{
  "vocab_size": 8192,
  "parallel_block": false,
  "init_std_o": 0.0,
  "learning_rate": 0.0055,
  "warmup_steps": 200,
  "doc_mask": true,
  "z_loss": 0.0001,
  "max_steps": 3867
}
Each number is 500 + 50 x the weight over the matrix's rms, rounded and kept within 0 to 999. Layers, rows and columns count from 0. Numbers have three digits each.

# v: layer 2 attention value, 64x96, rms 0.0995, rows 26-62, columns 0-95
# o: layer 2 attention output (transposed), 64x96, rms 0.125, rows 26-62, columns 0-95
# q: layer 2 attention query, 64x96, rms 0.122, rows 32-63, columns 0-95
# k: layer 2 attention key, 64x96, rms 0.131, rows 32-63, columns 0-95
v26:526361426493537484520529474485304482504582539507580497362550559426505555483532531424469477586566468540622584586513645415496507466424552540466528605498561415526479517454477511497517387605510599547532448516502644468426542413563498519483443396446482463488495453542382547533594517541513567456
o26:470490467554474487498485457559423483365536485541567501318520456364502448606518490417561372480526518481448478582527576414490596522418444471456513532448597419480475515427640547618451437537540516518578457445479604415468488559420475513603435431494528446556552429525444432581617483445539576513
v27:517476611423459560448543511504431527511472463426428499473483462386476525561465502410470494598498508476535267435549440467477432503414466426512449586518455485469459544546472501459500534532556580462431446497469482466534501482415556428369615484480451536452522541443445537442469540513484531618
o27:585521610470526507378556535459339489500559489500537517577503529536482535519445566584469507610478527545559516535494452483430493463472433499502461498477414552434477520572542514573478536560463539541504500561596472508489461456449555533451601483426528595560517626526595444536613551450484580575
v28:479469467481459389458464502386464549474519577528471478431596632510520466473544495432537540480542510462491539404412448566511576506579529560540554556464499665506469541559552524456421557528446453431476485556449515547548453475504500519587549443607411535514487579525505468619556478609463454504
o28:499608547481422466441496486452444555482524508508486497437529618567475461457421506429436479422468468552447588430490392547442492594482402522464559433377400467590409519544531563434529431524558590538465580519440429486525490456509511523622444531485500556442482441506521494553439511573559421580
v29:534492346481450537470535442515415455503602465422517512472396455554422480499372484593498545367512547587412500452400585513575502622463537455535441581526502521483517510440567493430544542521568523430528500442590478555540506538517549558388433445459446463483519491565536557498488492432497463500
o29:472504396512466477573573526469465424484535384447542451414417451452508478553479465561533503469526572519435561347424516493549485558444615453499488459563491450558521432498594448513624563488576456480497442430514541589514427463619532533432581635431540529470530466571513562535586563448569474435
v30:496571498583517530508575586554497519526586449499492437414478465625507522474593499563517573482613507545432428437436523502564578525509558600457464528434460611467451476510464548565426499364487475567471487590472635498510587617464574446575560423489519496493608512509458514492530484472494554482
o30:476656530596485495527498523612538484532519437505454345510570505552477537437555598535447524402489568490460473448418487523560605510556537504420485472502410542548401508514417456568485616509474461553520567542454544476451562451574534458579452444595539522509598553402539594513591408538575474487
v31:578456496522463506434493533572559555454438576485518442437420458516623526481476604453497590543483539508446428452500477472456478395486548454501428510541490599535514469547397589534538529538380544530576443443542513513380479440573605590569414481526481477472563574464463386508427449500496551480
o31:580591547550419577436517499543521648454498492468568462447540556571603479545444604410513590540534592553520430519534603456384547510523450445427450560470649606523484534441380536422523546470424540500552510524465504585428374465624508552629490592549554431456524480536468441470524555481459497395
q32:496510538450518503515516529560467482408505495634436478430485475487501509461530457482496482522554569450502439446488453521489497417435466489550507543538519478503557529489462545453577501544496512454514496485440410514501463514486476521522423552442529511442523515517530556546525498511519470534
k32:603519538576421395580386547494448522561544501489504383439512544486552571572547574401454413448573470553388583501488564444569523447503416579531566566507451482514542509513518465539516496450516571464499470514542509476512514501574570587549426467474497481496464532507506549538500615402400547510
q33:401494475424517619475544415453555442531436431458514612575451446608467428417352458603507549491410556558418465482504465590463485542465468344460430425532534508492451491446477614461380518455486477556480498492507536497419581541442417403452525459546472469526545419508559539469532359532591436507
k33:517564475487512540461558510476455502492524515541496508523481507513466490521523445478517487502522493486530509466547500458480501437504556521478445503524543515464544525532522499544546543499532491513549481463474507488493495477463495477493507508510540465547515522503511462459503516500551525550
q34:450450480490529465547512494430508508467501491493504538493494468538480491432463447598521563499484450534496545493468479534436604485480500466487463525472499546502421536455493543438462552491540518530522506454473577513529538508455515446462533489504504495470474479464520478490523452536542511533
k34:486537505491489506441563471524551501487465541527473516508485534503445418460524463533569477480487491578483499438531498437444465479486559529503449455514540529509502492499532569519510508481527548491513504497472514460501495517455458425496520484535569456624487490550478444480551476499538521473
q35:590512476495470581504471503461537456568534420380573503562524419508442561523518501562525478565480402517397496456511523551505394473534473459410485462481533546501442525611500466518417491527567435624471480554505472542394493558477538484548465513444467569441500512465500487525489495460507456440
k35:450463480450575504524540532473535497486483516468482591489497525502474439467465506549569532503490535526572515546465503507460455568460582472485455445504565528464485481463530532487493534471509533577543551493409488468459457507465514443451571510554566428555536503480531515542506475558566448483
q36:432544497479489502465444467511440453440466453498490457488464575505463515529508518487455491565533552566558497480427447488509544555442473568535530532526548475512542506551504412477537426534406538509518553545454503465493493458551493492494562489419519524550500550554524536506599564449433504502
k36:532473509549504506580471554501491509508518481484478537487572516502651522542477522491447457470502463427440504580464541522589488465504502493509506493471374488450471514505526487545477493468510536492493537507464468536490486524514518565490488518435466518456481542477415545585436530502468530493
q37:392464530491483503488502421530510483390450413609438476475439505464521492539503564461501561457524577471519518520475439494493518537452491525517481549464511437552464530508467506497518517564480524465568538424481566507478489431510488474495543475564501492512498496536520547424478441534494454504
k37:524476525544457530486471526510484512554571489469558482514471509507462456568570480443459528522553495496454511434532472479529547472541539546493452520491483514521499444515499456474519443517518468499489451526512492493505514522520421523500466470474490494455517542475526450494514567575469463471
q38:497413600541503467449503530530440525452481510537466443524506518452524533511453496502518461478525426484540511555551447463521552582533544570536524501479504509471548474486551494489533589456519485456482618502485506488559522463477514480505519458526511443557506449448423465508416511513461510517
k38:467614532454384603492540529569460484504531480535487519521434437500451410499508452503497441528512492479474444465583496534484444492507478531575509525551453426493520423552458507534452479481503546501552468488452489482514495538546442476473491509466571515516554484501451476482499480461442525465
q39:432463409476580500584467476463612534483485518384564559574453536447494569516465509559532501587415437489456534520579480498433537564474560445399517530478558563586450506452539446458446482505539444560484574533490566558372468590479555468539567496615525448441516461454559499467562561599551441493
k39:470542481520534550454562496448476506564545482467546552416465518535457443436441529535486581507549524507520518495519492533444473494529527472521499478460496465438452425521426535452513551542451526497545471436498426521565482524401441440442543436518483447464518496488503496566439448624597451534
q40:445462556474539585539531557436436442428417419555382456462523516513467504569446486502451562448488580460501485464414469494524546528415505526546512442463468449453561478542473463460544489477449533505565511469413502506437473457525543438472506557435543518458487516509501555551504509515555465504
k40:562539497592454461528408494478490541567593474474529472499531500511560545543478545493481426533488487509419507549459494479536426491538505472486573502543438509496473575513494492573478478487466493484472568536470502530588486470526520579575453428370370578488567588535510529497429548473487543515
q41:468487544514420496523554497547522404401493405468393450478461523474534540527552567452508438479539553471542525401484506457534490557488481518517434469507431456581521496578547461446565466576439490544439543559471531470465564462566442556558538602497523520612479515492546522469546470515426510499
k41:548537563547425487487462476596529488412599495503454524484465491540527440528532495557451608442538541554577530450450471410535492458517525575533460402538466506494557503569468454461566449517422493488538517544532486502478510451565425515516447435530456489521520562470436463516526533454414516435
q42:507457486483503510443460546417510506639476417461517462549462516562522509525451572471548522484469530442446510546453463598500482569511420461480506599551521484486474507525499528535447548537465466603483519565463489554469493549502536505530517512475501561470510509517469465522507544428560492559
k42:524483474500467602444437561525532542498512504533534528491382489515488535536511476515502557519489524534523477475535509523539463512567566595505448460479505539456513469553578459484496441505492471516532508481512549520553422496557533595484569523465544473476459418485520492463487524523504511465
q43:479537481515444401526535533485473487488566523412487490467494512615474527555556531460561473504525546537517588459388498510539427538524589496462412464509504433483582406503539455552441519489397473574495546475513512440584576521511461502457563500536525461523509477485569412498536528596519553420
k43:476495490573435504495500490582466479473401452508460477496541452502481438538470513508416448466580419423561451501572503435526465446538461563503513416501375487458496491619477490510568462486460477516467545577465445529468487439584513543529477507461463522572608600548441534539487518498436582496
q44:580566601557431392572499475567426464474404445559397467452491625414641521559552532473407421382562556466499609471500539390569540501535494533619568489567384467444517479497505449498585463542512475395505505515449466400565523452665424635453404453482474483509493544517499560496474549521393598512
k44:471541588596422446512521445609488471430516553518459442544509455498533501584597514538440505546519487427519497487431528436661445469477416602551531486521394495561549539616576400556568393448504541428399603585482438472447522396619500510530477501503391605608490570575463545580444508402376556473
q45:551545596523474497520492539495475531502495481529515487464484477484544474519595518387551544459516509531458534594477444395466516434569541518576557526524441522456594441572536470519588534492478497459534531588462497502488436500512485520561550460455597483506499499479479455484492635511483539518
k45:480487448420580528310541493456495484497473477495517563548498495549450550410500489486539524551433486412548419495550481545355571570510608487478381434465607536500445484456453592491394540483558483576485414407541561506458476525414518487431460567589545464462452400422525431515589493523616436505
q46:479509574553454524477489503592437423496502476547372424403532624481579573623496569487475443526580533502478563436534503476528465474541445570556534510479446447471550530473440403433539449545423446476471535428533434446490507467561519605522445511425556624516492560600516579520507467448466546485
k46:432478434488613525493601480408534553504424530428565582545481493503439523446503457587517529462416436475493470513589418488401458554551571463423519441542616543537470475485446514393494563446500510524574501493499554526555509427411482472503547447588539507422525452444605375429452484632610460551
q47:477484437462471528516536527369536468552524521492547566555435401504524476385447443504549528497450485490455490438467533585507550529557545382511445565519507480539412417488514587471385558473488513556527448430434507511577480542478475412427492519503440421465420447505536435426628500483545501426
k47:567506389485514510402495531452599520537500516495562567543532515485501549511557505516614487521426471518503569562510500467368491403572562559368456444509556591487512445462541541481454520450563405545462545411586533475575504508396509465465543460607587479595510480391560503483523499545581498519
q48:482539504517438523470553481555528430476499474505492523507504520467473436447499549523493514551541563479489550469472491498472538371517482529485484441588438464577568398572494497443585504481466459450514473506502452469463504416576428475474421502512493421664566544545541567479505508543449493468
k48:522493530549471423477537513550520539500538508477505527495526549567502467495494525494472466450462496535505515412464524467534509438580489520515445414497563492468474551474522495487532460445567492467440468488491503512505584506466492519506490541493558617526492551468534513530489515489518613462
q49:553523567538521479415495506524536522456531520460498457443545520407492544518608504565449495421610526443604468423503533425561420574498530554530491550568554513489559550555593414472564441575537549447477465502501510508360521536517489510511398484577453502518446496446462451473542541458479525531
k49:460472399417472533541521526413498557508470513540519582500471493533523503559386513484566494551468544521504452535551407508397489433472549481414466463449513465507449435488480566447405478545468551499479549485485518574536463536403521478492618531511539504531434481526611442518504418552582471505
q50:531478474515496463566505524556487518469486503523413477442510516599564444510569545395441570481518592505539484556434477461584523471552447537527537433449436429531479508471484433493502464449459496516503488530445517434446515545526541581498486540494437473474474515504513578504482563509385501493
k50:491460456477557552450522498472521526497454508446562605516454519415381483432470497478508525491479499483491539531549560550442460549546515447521415500515607573548461462490513529466469530581537394467510426443563464538531462519404478462538534522584557436519472474504525543429548429614610411499
q51:492571547468567532490602525513540536520474445494513505516475504537544515451574619495552542534612499472522479509529482590482461595498555473486489449501524508488473469507548549538399468484567525455533424555493482533533463498512481534495425427599525477573472472409503491528470565544526478434
k51:544471493531482546497556553497462504511445542496506505539512534476378507455516494510491464515450536515460510553486497542533498476495532488439480523463555476494393388512497514507552488460550518486501525426482444556521536505447466436428488563556535544468455437516546450504484445413532481493
q52:510473481540386584526449551492490549488413480447490473493500478571469416604508479514530461540447522478498531468497499545500496444595534569442456476421517564455530499548404564527525513496518398573513547426475512455486457550452517521498352361525584527410610558498605435458507483528530469470
k52:459590564448496453484578421500412451508449551448538555540522548467498534556594475437446508500548476412568509492481434431540498451525516512646527474516428532594490513524445460452463490440519583534449393546508454550494472513568459519532563489453550573545532486502454514545481518546494505465
q53:462519532577522584494520417452527492416526506420439449527419463527535420599413563514553552518498531473433469578538526449535368453468479602491534481471462551538403532480487489463515523573531571487467450508513471478418471458471457509456483457523470521623488479510577430465462484506492502517
k53:502562505549518515491481487518514479443448458447506556501576502515507485514564524549454507558504513391513478359526399532490548395563575459484458543504539439498479504485529472506471504527456452530440538473534420497661540544506494517499540531478571554533568520519558481372426551536496540572
q54:521517455565524525434435511538479396470493513595434469540546537520524515565484497527541430455439570577562522445506520449494504486481494609508445536475540457526462502498431445587420451455508476482487564499478624471491504599601458490552426462453528517508506502485596527506541505457484598497
k54:445503480503488491576575526496515518567472507414542520495504528565499449531568477555589524506570487382498522430463489491463482501574483487418466475568461567519568471518463519421524551537402491545599500560456473547449504537431506542515549501579557477475511517497488488519556469541578483481
q55:529550553519376502498518493530445525475446517560536529508509471455525514439420501511613493486493510588529489568543497482556416517476503530569529510436507505533478453460502479503511477420493567498457572478502492492565482529557525525394473440482446521565534452560464496548479442545495485551
k55:468475464467586541508509498432545460470467506464469531555500482524504454522496487476573470548496509447463484540479543488539523554417493474517507533527515492499484465476489478563482571547516492503522521484379499512452566484460554465514552495436547468580530570477554554491445504442446482499
q56:527492523465509452549564510432472561482465544599488461507468445454553502521471464529450549450541399484543485643509524433475564408461540530512549575475527545494474602422505484530619515566468549462558440436505546490500484522545526503490481502499443525470381448527481516538447511503467484509
k56:436529465507477488433435429450531459444502462484477506457553487415486531539460501559495420451499578509451484460534473570439565560479488459520499586464464516522454468443557541532492472527485452459481536500452513483522529494505525446508543506444536492561448481522503433475527484477483582485
q57:569493542424564554521493503483486511539492477521542529514370439484499506432448493523470558547650545514522505507489523561455493463553531461413440431491563475541461495496480468480483520521572436606578430451544543512478464563444490492472447594478595528523509428478519494461619486504540551509
k57:519510524493444436527470538547474486484521509505435512439517516535549493551547581483421409432469522448477554521427498440531551619493515525576518571534442472478503514523490476542468488496497489389510547531453475518424530465551486514533483453512584594460470444514582512503470533499479471488
q58:554411492440455491556475536503558546554503470550509510530477505550551505444444549477500428579441454497511465466445493504515451470479606528496577452546520459485384471505518481431504505364575453423494384487526457531518510575440474473543543435509496441420476502525449512485453509531538361452
k58:477483518498514530527539538483473499510457550470483483520498451499441520437511508522485565498544463485530545520559583482498536531433433494521466576473525471569562546471508503579512452558504541482494450425591551498540461474506481559517427548491569569607508491506528473537535424466431585520
q59:542427498542571487516516540466527507525498484440450516504458528442500508481519552489568568445536524524566448458538434516437481509537477487474522550524463516507476529486529508514465442413497496494572522515488507490558483620442594424474446464553489510522396449506520539430428443488530519411
k59:542545487466487494547493456475527508428447462515457464466530523507529496508580566501516446494463492487397482403508437497569521464459371487532478533487496541459450522508493486511518506528477514414473427501506437472437560472523430547542579513577448493448352503510527443502553483459466497494
q60:542561530507493537486480544511484397523552483486463451482449483502490505473570502542514442446469493490533527531563479524552462500560482485470508457493480552497572487582526472503555642476589458501437553573582514433524626491553442461423464520477520493473482530489610512489370412459508467556
k60:439451443501568474489563505508488485440506524516538506511491525559507502487401465515559515522444483381505514609387479412493505461547494550452497450483545410559446523490472442535443543456472437508495531479457505459510456478427513544514548556497441455477498469478478485451611434539507603564
q61:503453492405518393504495387525626493407445427502505505443468563555527513477505472458568474466451578469524490483526491518488456429476466521474533526503568513601444476431479579520481580593466475433470531518557448502466569519515472479427541427529488500494487464539499431502492449614497481448
k61:482522550572512522524537495514434472506483493443454493508561580456484575576427510504473496497512538448523554462536543411560476533476510541505541492451480510517416420496460479413541485459446467607445483434468503440519549505520473595526503512533445508559530596490560557510526570510480497516
q62:527556488465529562457496589525467526585499443521515457498448500474514548419535475468483480514465517556523448473547402506513481548632507490487520484580547672456454418483425484543517525477506511519539412525508503561461468516499502455580541488495531544457504442564487489487586446454502515441
k62:521475513495514457486512522479551409488589537526506504562567545560473475565519518465477524522506537481487570435466621519431521491422513525529575496524490447488558543520503484454503450437481565504558451540500519474528474465488509517528558589604519453408514439574493443539455485477516440460
q63:565429508462466517494487587483533450552497528541495482468523490430480420515502445557574421501474510543505549538473477579507550510489495469423447560516471459473466500464508578489422559431614494482446457487524443457462457537519478452475526509457543553549538519454517553461549489528523485530
k63:506523523582452432509515473534491502497505570485482435512480534494465488492533494412534525404500485435571532482476522449523461467527450528554484485530422556491542511539499543569525509483467509464497576527415518458606523419519476531463419537575432485547449555516471421437457527524419564423
v32:587446534509469423405438577513464461541542482445482541391491422445511500526453505467525473427434455520462497554445575524519440519525412443531474547524531548481446498461521489581503503533466444466516527511514485462470559582486535493506528526465493527551440446495513543528480552445464477527
o32:489467499451500508445488486395500426595525465538556494510468541537520531474504510514515524565420531562433490546458541539535540535516494472389439483514549435496537479517472553470494543527590403441513475496476616461462483523488457471479556501506521539445442468465414465527481554534477480473
v33:534450450505497532488504518487445451519391450511482471542530513588572625545543461533449493529531464482466516507519549558528470515526531499516440481523447459509519554469520556519494492553550486505468492406499436547472462484552534525460524474527494598477488475478478488433508502499511462471
o33:506505429515524563454557524513565434538556485497493594551533537552564533510466512503497567458543472498433511535436546540484502472505573473551436535548489501518492472532460475512421489408458558614483548473479486508537505634473514526408524452532486522489477497548522447511516490489518508541
v34:541497466502451538432541500506428492530551594475528488496403508524477540474516528487500483493497516489518487509484460566529479515454522512555470480543519465458536492523521526483519481574507495434446453469410445446521477475492488548492467505458491507450531456538481547471511451465530421516
o34:485519518507511579410501488498476497496516468571519442503482513526556517485491521530469452429464526503477463520405534458584532461438499529533476494502482490496517534541475489513549508562467483521582476487470504436439517491460503521489486499470483516504465508549492514433556428449497519427
v35:496512528481498494492455444532573531480453491521495446492457370543581463435565521541523501460508494451570434444569541581422498442504543542477576440487461460462546501477503552589526526469442585549507543554524527489409426397492476544490479495481507475511587495539441521563594546584532527515
o35:502531418478494461524447549541489561496482570501396545548486465597524489421429517475533539418472483448599482560554548485486554478471456533559489503475498477506497563482487449452475580445417518427463542548447392521497535416512483516494461497503567484502514619543536483514488442515478456473
v36:447524509529586476480478513496482536472483451619481549464504472482516480523515499515436450515492501464523524479503474474447460525525524540552478502547532570518561581555501487496511419452412559543582422573453488486412499442487464501554485434515567470405462459442491471490501544453539557500
o36:540522618591478478525474522514473558386507520457428441518459421489460536523470516470517470398491427488507484443562479472544468535510486497546496519486553421512551517492574589463419464450467468551511471502473508456489502469495581479558474468473503518551498528446568491488489615485527474535
v37:508458468499548415473554498470543483503542485528499484500599553499504421496466474582496544516450541653614530551545470542482563440436488483481488539491504477538594495476461544462489470473535528571489500440539489490560459525523496453524509490433499585394563444514482461549511482504445562472
o37:480509493514513601542439513434552505598496520509439569484542426573497518500517465550467590507477542495562483483517427531491430482478498495493620516496488441524457505474491463565507461466491540543411516503490452359536494539450472506522515478485474551479426454531458508487482555473544504519
v38:535520492359476445435561529535537473483570498541416479411487531469543500469471510503440504480479502546544534549483544563528573479462538466553416425476500432447532473447392538472459507404501520491530460455433473484573587497503369540436499454447494473438467475506393470469604502539464406585
o38:509518468488466545543464565443509476633472525468388472435528516549513448527531535597412426491443498458463500514453416543514566489478489552490474463534479408420518521522453407481433525537438539559506456474483485466486495480523527569508471451424506489455528612516396454501554495453472492513
v39:515524563531426471468467496510591538534551511458502475502480497465525491466534482501566548584514456516496502508535505450490517559547471454512483552496496542518549494460565558502521458606542518487477596487535495524483494492534464511471499492487511538525492485475508428571432430520506522470
o39:585423459523500452550465471512478532506467552518509475541588474507494533404485396454481601530513500527520485582519532480448503487506562502496490474480521553500445510537522548501536476535486461472452492541512475472434495480399496522492539537517452568492493478501519515580489452487488536456
v40:468519536423502488465547506570459525531447565493472438494531499537475478500440520500557543569508523560499445498540548506571501556540493459481408507447495428501450476464505525470444514522558529548451535434497509455434545484463494471452425508492498493511537512483392485526535515406488472561
o40:515524467518417546474515495435532592568446498508548485413537556506561478518479553522476508598573558520480485499507579505546488524479465541550442529530552527504391542544475449532540499553474521507480474528462477495493487543521481495481454557491455538436486556494429498507596491507511520482
v41:569519479576460475525408454476477518531523465439514530484515562526486538524453497551546565478472518490428559458516532468536487419574591566523510486494553579493524477549521470479485495540473475485458503496479558522555454507510502514505494520461372475521519484497536548543515415498546497483
o41:493526579577464518474474461576431506485529518479601533500496489550518422518526476492502556507530514500498534523443507478498471416485491474491532468484487553491436494462463572506498475502539558427549478464473529544532463501484616523524541482483529474493477428462558477486536490512508541523
v42:574529518482420525509572469506416507485496444571524474539497440588465400425537560510519576580565546516519528500494479488459549488524401452562511534569442437442529583427502461473488483545460499535516486437491481469541528534507447498426490404490525522431569504493474481538497445488519455579
o42:642551448452469457487500551443490417497477494518448467471434488488508484419488505486518465516564515436534564492461485467469498455476452546504533478581452508475478587496482518466488480537456495465492428543617518499516517557421496554500457540544439549496479565562452574452453505468519473567
v43:516445508563482413548511489405454535476439509443521496527503522481531534510479502501556561452467525533491512512463467413555488548550562546503466528530526601437551423480486458548473460508571520410509501440494494474525500456496503536572498533518489462483509483460556527461487465510499424451
o43:479551582574554394510502480508536503521473513538552438488505507502574477524519491541566538477536465479439531540419488386515462504451511439468426475496536458454508472472425483526496417581546539475518490483426494516525482477530498524484496490478479573566417469424591450523544492537501519508
v44:453507493494491532507460514489513519467466517576494516444523560410450544460486529555441445519456569469511474503585526566513483565446536473497570556516518493449505525464530517489510598533421494474465441564641487532549492504506499492511543516494568562540511559615526570466533503531475568606
o44:410480473522458517486427555473463378485532522512495527450544509495459531530550472436496447406399536519536414516537544495452500542479473486503511568518496566446533440417490512505466538423482485449426522481504572522550549560435508481499516475484537486449596555499528493513525467567564541472
v45:570485514539508583532502516469568537548557461444521511553450504527475499492481540585471544463434507576387475459409540519494441545516493516517520488497478533465509573531519486499475416517606449548507518507553525505465519437505526539517491514547453539439543522566555460520441544455489572467
o45:564506539543585553450504476491529618431475484512518554514520543483539486481530483504462608507511416502491504501563560529507539434500508488502572549475450464543519533449484515492466487489557466482439517514489561526516545609414500463481535532526525532440468447535420477503457522455459499492
v46:571502562499507473661498529472483518491467514504516540463522499543533551569472463558536532529474493469448548484509553458468522502531411494505431496501465464465500467506485522529556541509435569492549503512460498517469532439504507475442481484529504427423499523522510523468571549457497500570
o46:572542487529471484519526528479461471491426457502504501474492524549519463503474540508559573475525464465443558460506569482531534545543398512510440477474525463493472502483491483455527496468567492470490541465468445529511539482544498559513513527539535478434564514467549561502511514453569457505
v47:477475504477485501505451470520456509447421571509521461506500533425414572524454511513557452522523460468510538505590556456476455493428514569509426557423565589570429511503498502472526510595495463446455528429519554481533492498495536490531549473437493493509438493452533572362591500478461430493
o47:495598515515398581505546486559477446561458506465633488487620512444459515584453530451571470519584573568449488534473558456434499504536506461455416564489530491444442499522490481493501477551495489563522624495499467454558581417494478547521479479518547494564506430474512445456493484572458518489
v48:434458539443453570485557479500452553505534532479512479496445467495458449479492443553518562473533490559561424466530488493545586534503440490480469469520494580518495497596562496471484520506487538468486569501492468510496552519468454480503541519425512523569489492584501402482475429486493493456
o48:415433437456546450497549481549446482484443490500535446461509471425499462420476497555578518561522512507471471471553471489559469502433530538504465452409490552539465500501504494467550555545503551496493537511486489451526578439498546574488552567489406537572473510546427516518497491537479526447
v49:518471537493547419511492523446497552525433458583407466485490543569502473540513528551514575419456561495482546487424471503502498503453508524529534381506492548487470524515529515490511476445492437446522492534433532505514555569497522480467483530585480481547508466514429571542505588461533486536
o49:533474456555510438501517512439436546517480455486516485486519527561533458513581471506465493486475510470431525452479484551455475550468521458545480478455487455442549512418526501403455479448560467442538459535531549534589432498568560517537412476536513542521550525492492445507502575457510530555
v50:470537478486476473491486532573510553502494506456479536470515498435470527529501476484583417517449513525400591498514545480517505487470530534442534542450529498481458531474427507573547519539507413519512466494456516497462449416497542520497445443506504488520480536494510588406516539508481583429
o50:531516544506441553488527490563525543523439481511501507535584573510520566559552564490452476461462513572473525494542521506456554516551482491511477546449506486453540501493470533484566454508491427539529539501521532512474476455454488419529525481498520403458504533433514586490449503488504535470
v51:517447578491460474512571541519493503489540596405465493526518473515465616465501506505501510550560525481484466543519496485529489460485454434521534583538484530539509465435477465483487492476530549392539451458479489519518509533517519538458437520498500460491510478454498435501479504498517446552
o51:512477418557521483542595537465535557511490520515491434506537533530564449499404465521500471519526523543463546525474585495509506488502562475433481565502510487456534477475521468520554515570459503557566448504478539579512465522459426501478475519476521516539451433500553481532479513487619523496
v52:481460450550488528471561499544612516513458574531535492485455456526528461507444520544482533529445485570474476482488410505526496413551425483508487439507530429558547550569562503527467465510399467542497483514561600528554477506492531504639510539520450517532489519484459511445485560514495507461
o52:503414507465496498471499535511595550429541541471617544502557424432489505372542485463545547545540459522529507522517452502533548452508410446515547576546495443578502495437553563505453512478464521517500501548492513488474470507490524423587535480528481445596501485468433480488495452529493409506
v53:447475511545550485464456431488493476529504499495509557536460448547482474497396435468493592537460498440470446590516508493449561503520561521526563493512475501428477515492458519478438481563554599446507559541428532522566484435542479511507502435494412432525537487591400438475380489488490478482
o53:453520540446513467521467435538567475505519503470530574504471462482476393482450467519582502528506439454510436546533517531486526489432478473559602426433503473466492425508447481462472421564498488452509526544440474587455485423518515535489488489447414514469446510513532493478468487420538531471
v54:463515613526512535495578497503551526524451446401477475523454500511495459511557449455509644463508518540505496509481463486477400495466538450554491487458493505507440523505534523486530486505523528497507470547460471518548537514528572472493469409499461457515506495483499485435466497541486493475
o54:509461546515557528552526462478494544517450493533512479508567501533465517436485476512556497516488476449470505473498494529487547490459612480537517517480454439489478465469552468413580500509506527462515444547513519665510532448517459504541501434451475467541509509554479495496441475448505568544
v55:572519522509529520512548586489538545487529483451485445502514548437559549544580543365441538544563449537498515509524634490501430489496548476516571590441522557442496469549643458561510514482512536487523434446514491453450517474521509518530535420477442497452461538488566576476515535520526470420
o55:531462554515517516572464452504509467526493508554456424537505562497502589598442493486506496514488496516476566532543497438517531518550497569525496552473466457471458564458543511538566496487590501493522464477449589593479530584412450496487448396456564464536425525525544463483520521512415478477
v56:550541523489530526553521529452468563479562562439534462528521546464491536504581498472484578513577439474512493510513523422499510449464513527557501463496510554549440500523500473433499556414539408482425517481516500541511560521503520484555469486461476494544492553472556557519529604619442480518
o56:540483514512571456551516461511398562513534502508607534522514499514503469549478468497472457583504543499419537497472465485434556519518572487518498482509493482441464484449554451539540582522535506546475551480562504565502571516453494597517486498517532449598511449500477525546551522490434536564
v57:506370473482597471462450556488517530504562503513520506461449567584539482561528583483541506528532496505610561585466582491506529544555539538460552455440484522463483461521466519542514536470446556614539463543572528491444486432553578623533517498453475372514584507481460541553442546490489479352
o57:433484424503509517523461416557541664589535501554489501425476483487492442544512531482470549488517517469582494522477552483524519485559508478569534514466470440509483461497497546495465418510509514433504423541457500407453534638506469642562412448596532412472497564471569519533494546470423402489
v58:492506465460484532555528507502518473579408476467413514561517471556430472456486532516507476542405532572499433466576455581481478517501506507474488541477489549443412400568469472506484533498476504471438488512488437497490481536491492535502423498504494510485535544520533470575488463447473520474
o58:497469492542481518436518471525529498558465514504533477435527587501485563536493476572453502446540518415565488441517573531568462528526505550439513516518464519472496500476471478455532552490499537525467495505493527552528447485566459438466491517539431537421447465490478566496466465541493500402
v59:479547457547503492518430497522579472479428496519508563532517496491459459515563467534463540439501499511542496514508538499500529447561509473442499452519502508512563509465485511520481488547548506431574606539518497548539501472504493498463524523574470531503525473507537549456495443403491529538
o59:529513475496495448566471516511579417451489460451457524509526496531502483482558429494546544490509418545526442470535547479497480434538514438492514475477531514552475540493446532547495547447497465501471494530506483469529459505566523524495524512458498494538541494516537523529479507502524577482
v60:535491407472450498532399536532538537497481558424459540442501478468511457577504534474562556457537492467484555565446514480501555511536440514474533498529526592497527588549510478539521450468491491437551554495520506522560515523489525507504498472454507466547518449491509498512462488489521488504
o60:581457430524515508503528443480538413497488476466486484497519500509507405487553456478510541512477516535454450559512497495501505514577545456475489514438523482484566551448494552454583457503550498464551446537522559437471509477497517524521448484539484470521494485489474505522438550442472493491
v61:558524499535460534449472524529484564544492485471563517484457444478417494527597493436531424531533452492534535514560373505498438491491405481498501533522490452599446423537510466477458460492496515532469436467573294519555484516554448492582503435520429586461534514484449502488471484439466456554
o61:563412545426472436519479468494437514507563426574612487448517416440500508527454540440544486519535513535556442466511535536486513446528535471508445571544516439440510529526547588515541521516463522658486463520568503487425440562490577537481536565497478493492450415531357593504570515428514497446
v62:510491460553511503526492594532454490413510530395511509444537454567498400531501470445454492537511435465461528477460488484504465476443534462509550558516460486451433469512450519514526548469458502536540516485517471491472499513442514514498494497531490536429542494514494476493561500476497517484
o62:543507496462518500482536494477489501437493435472508462556503529524502492575444532537465500471432503505502497502468476439468461532545521547511490471559512452495526525482474517445602507509576483510459529481450509501457505526525474520527533480464515453473437448492504613451497476557515488533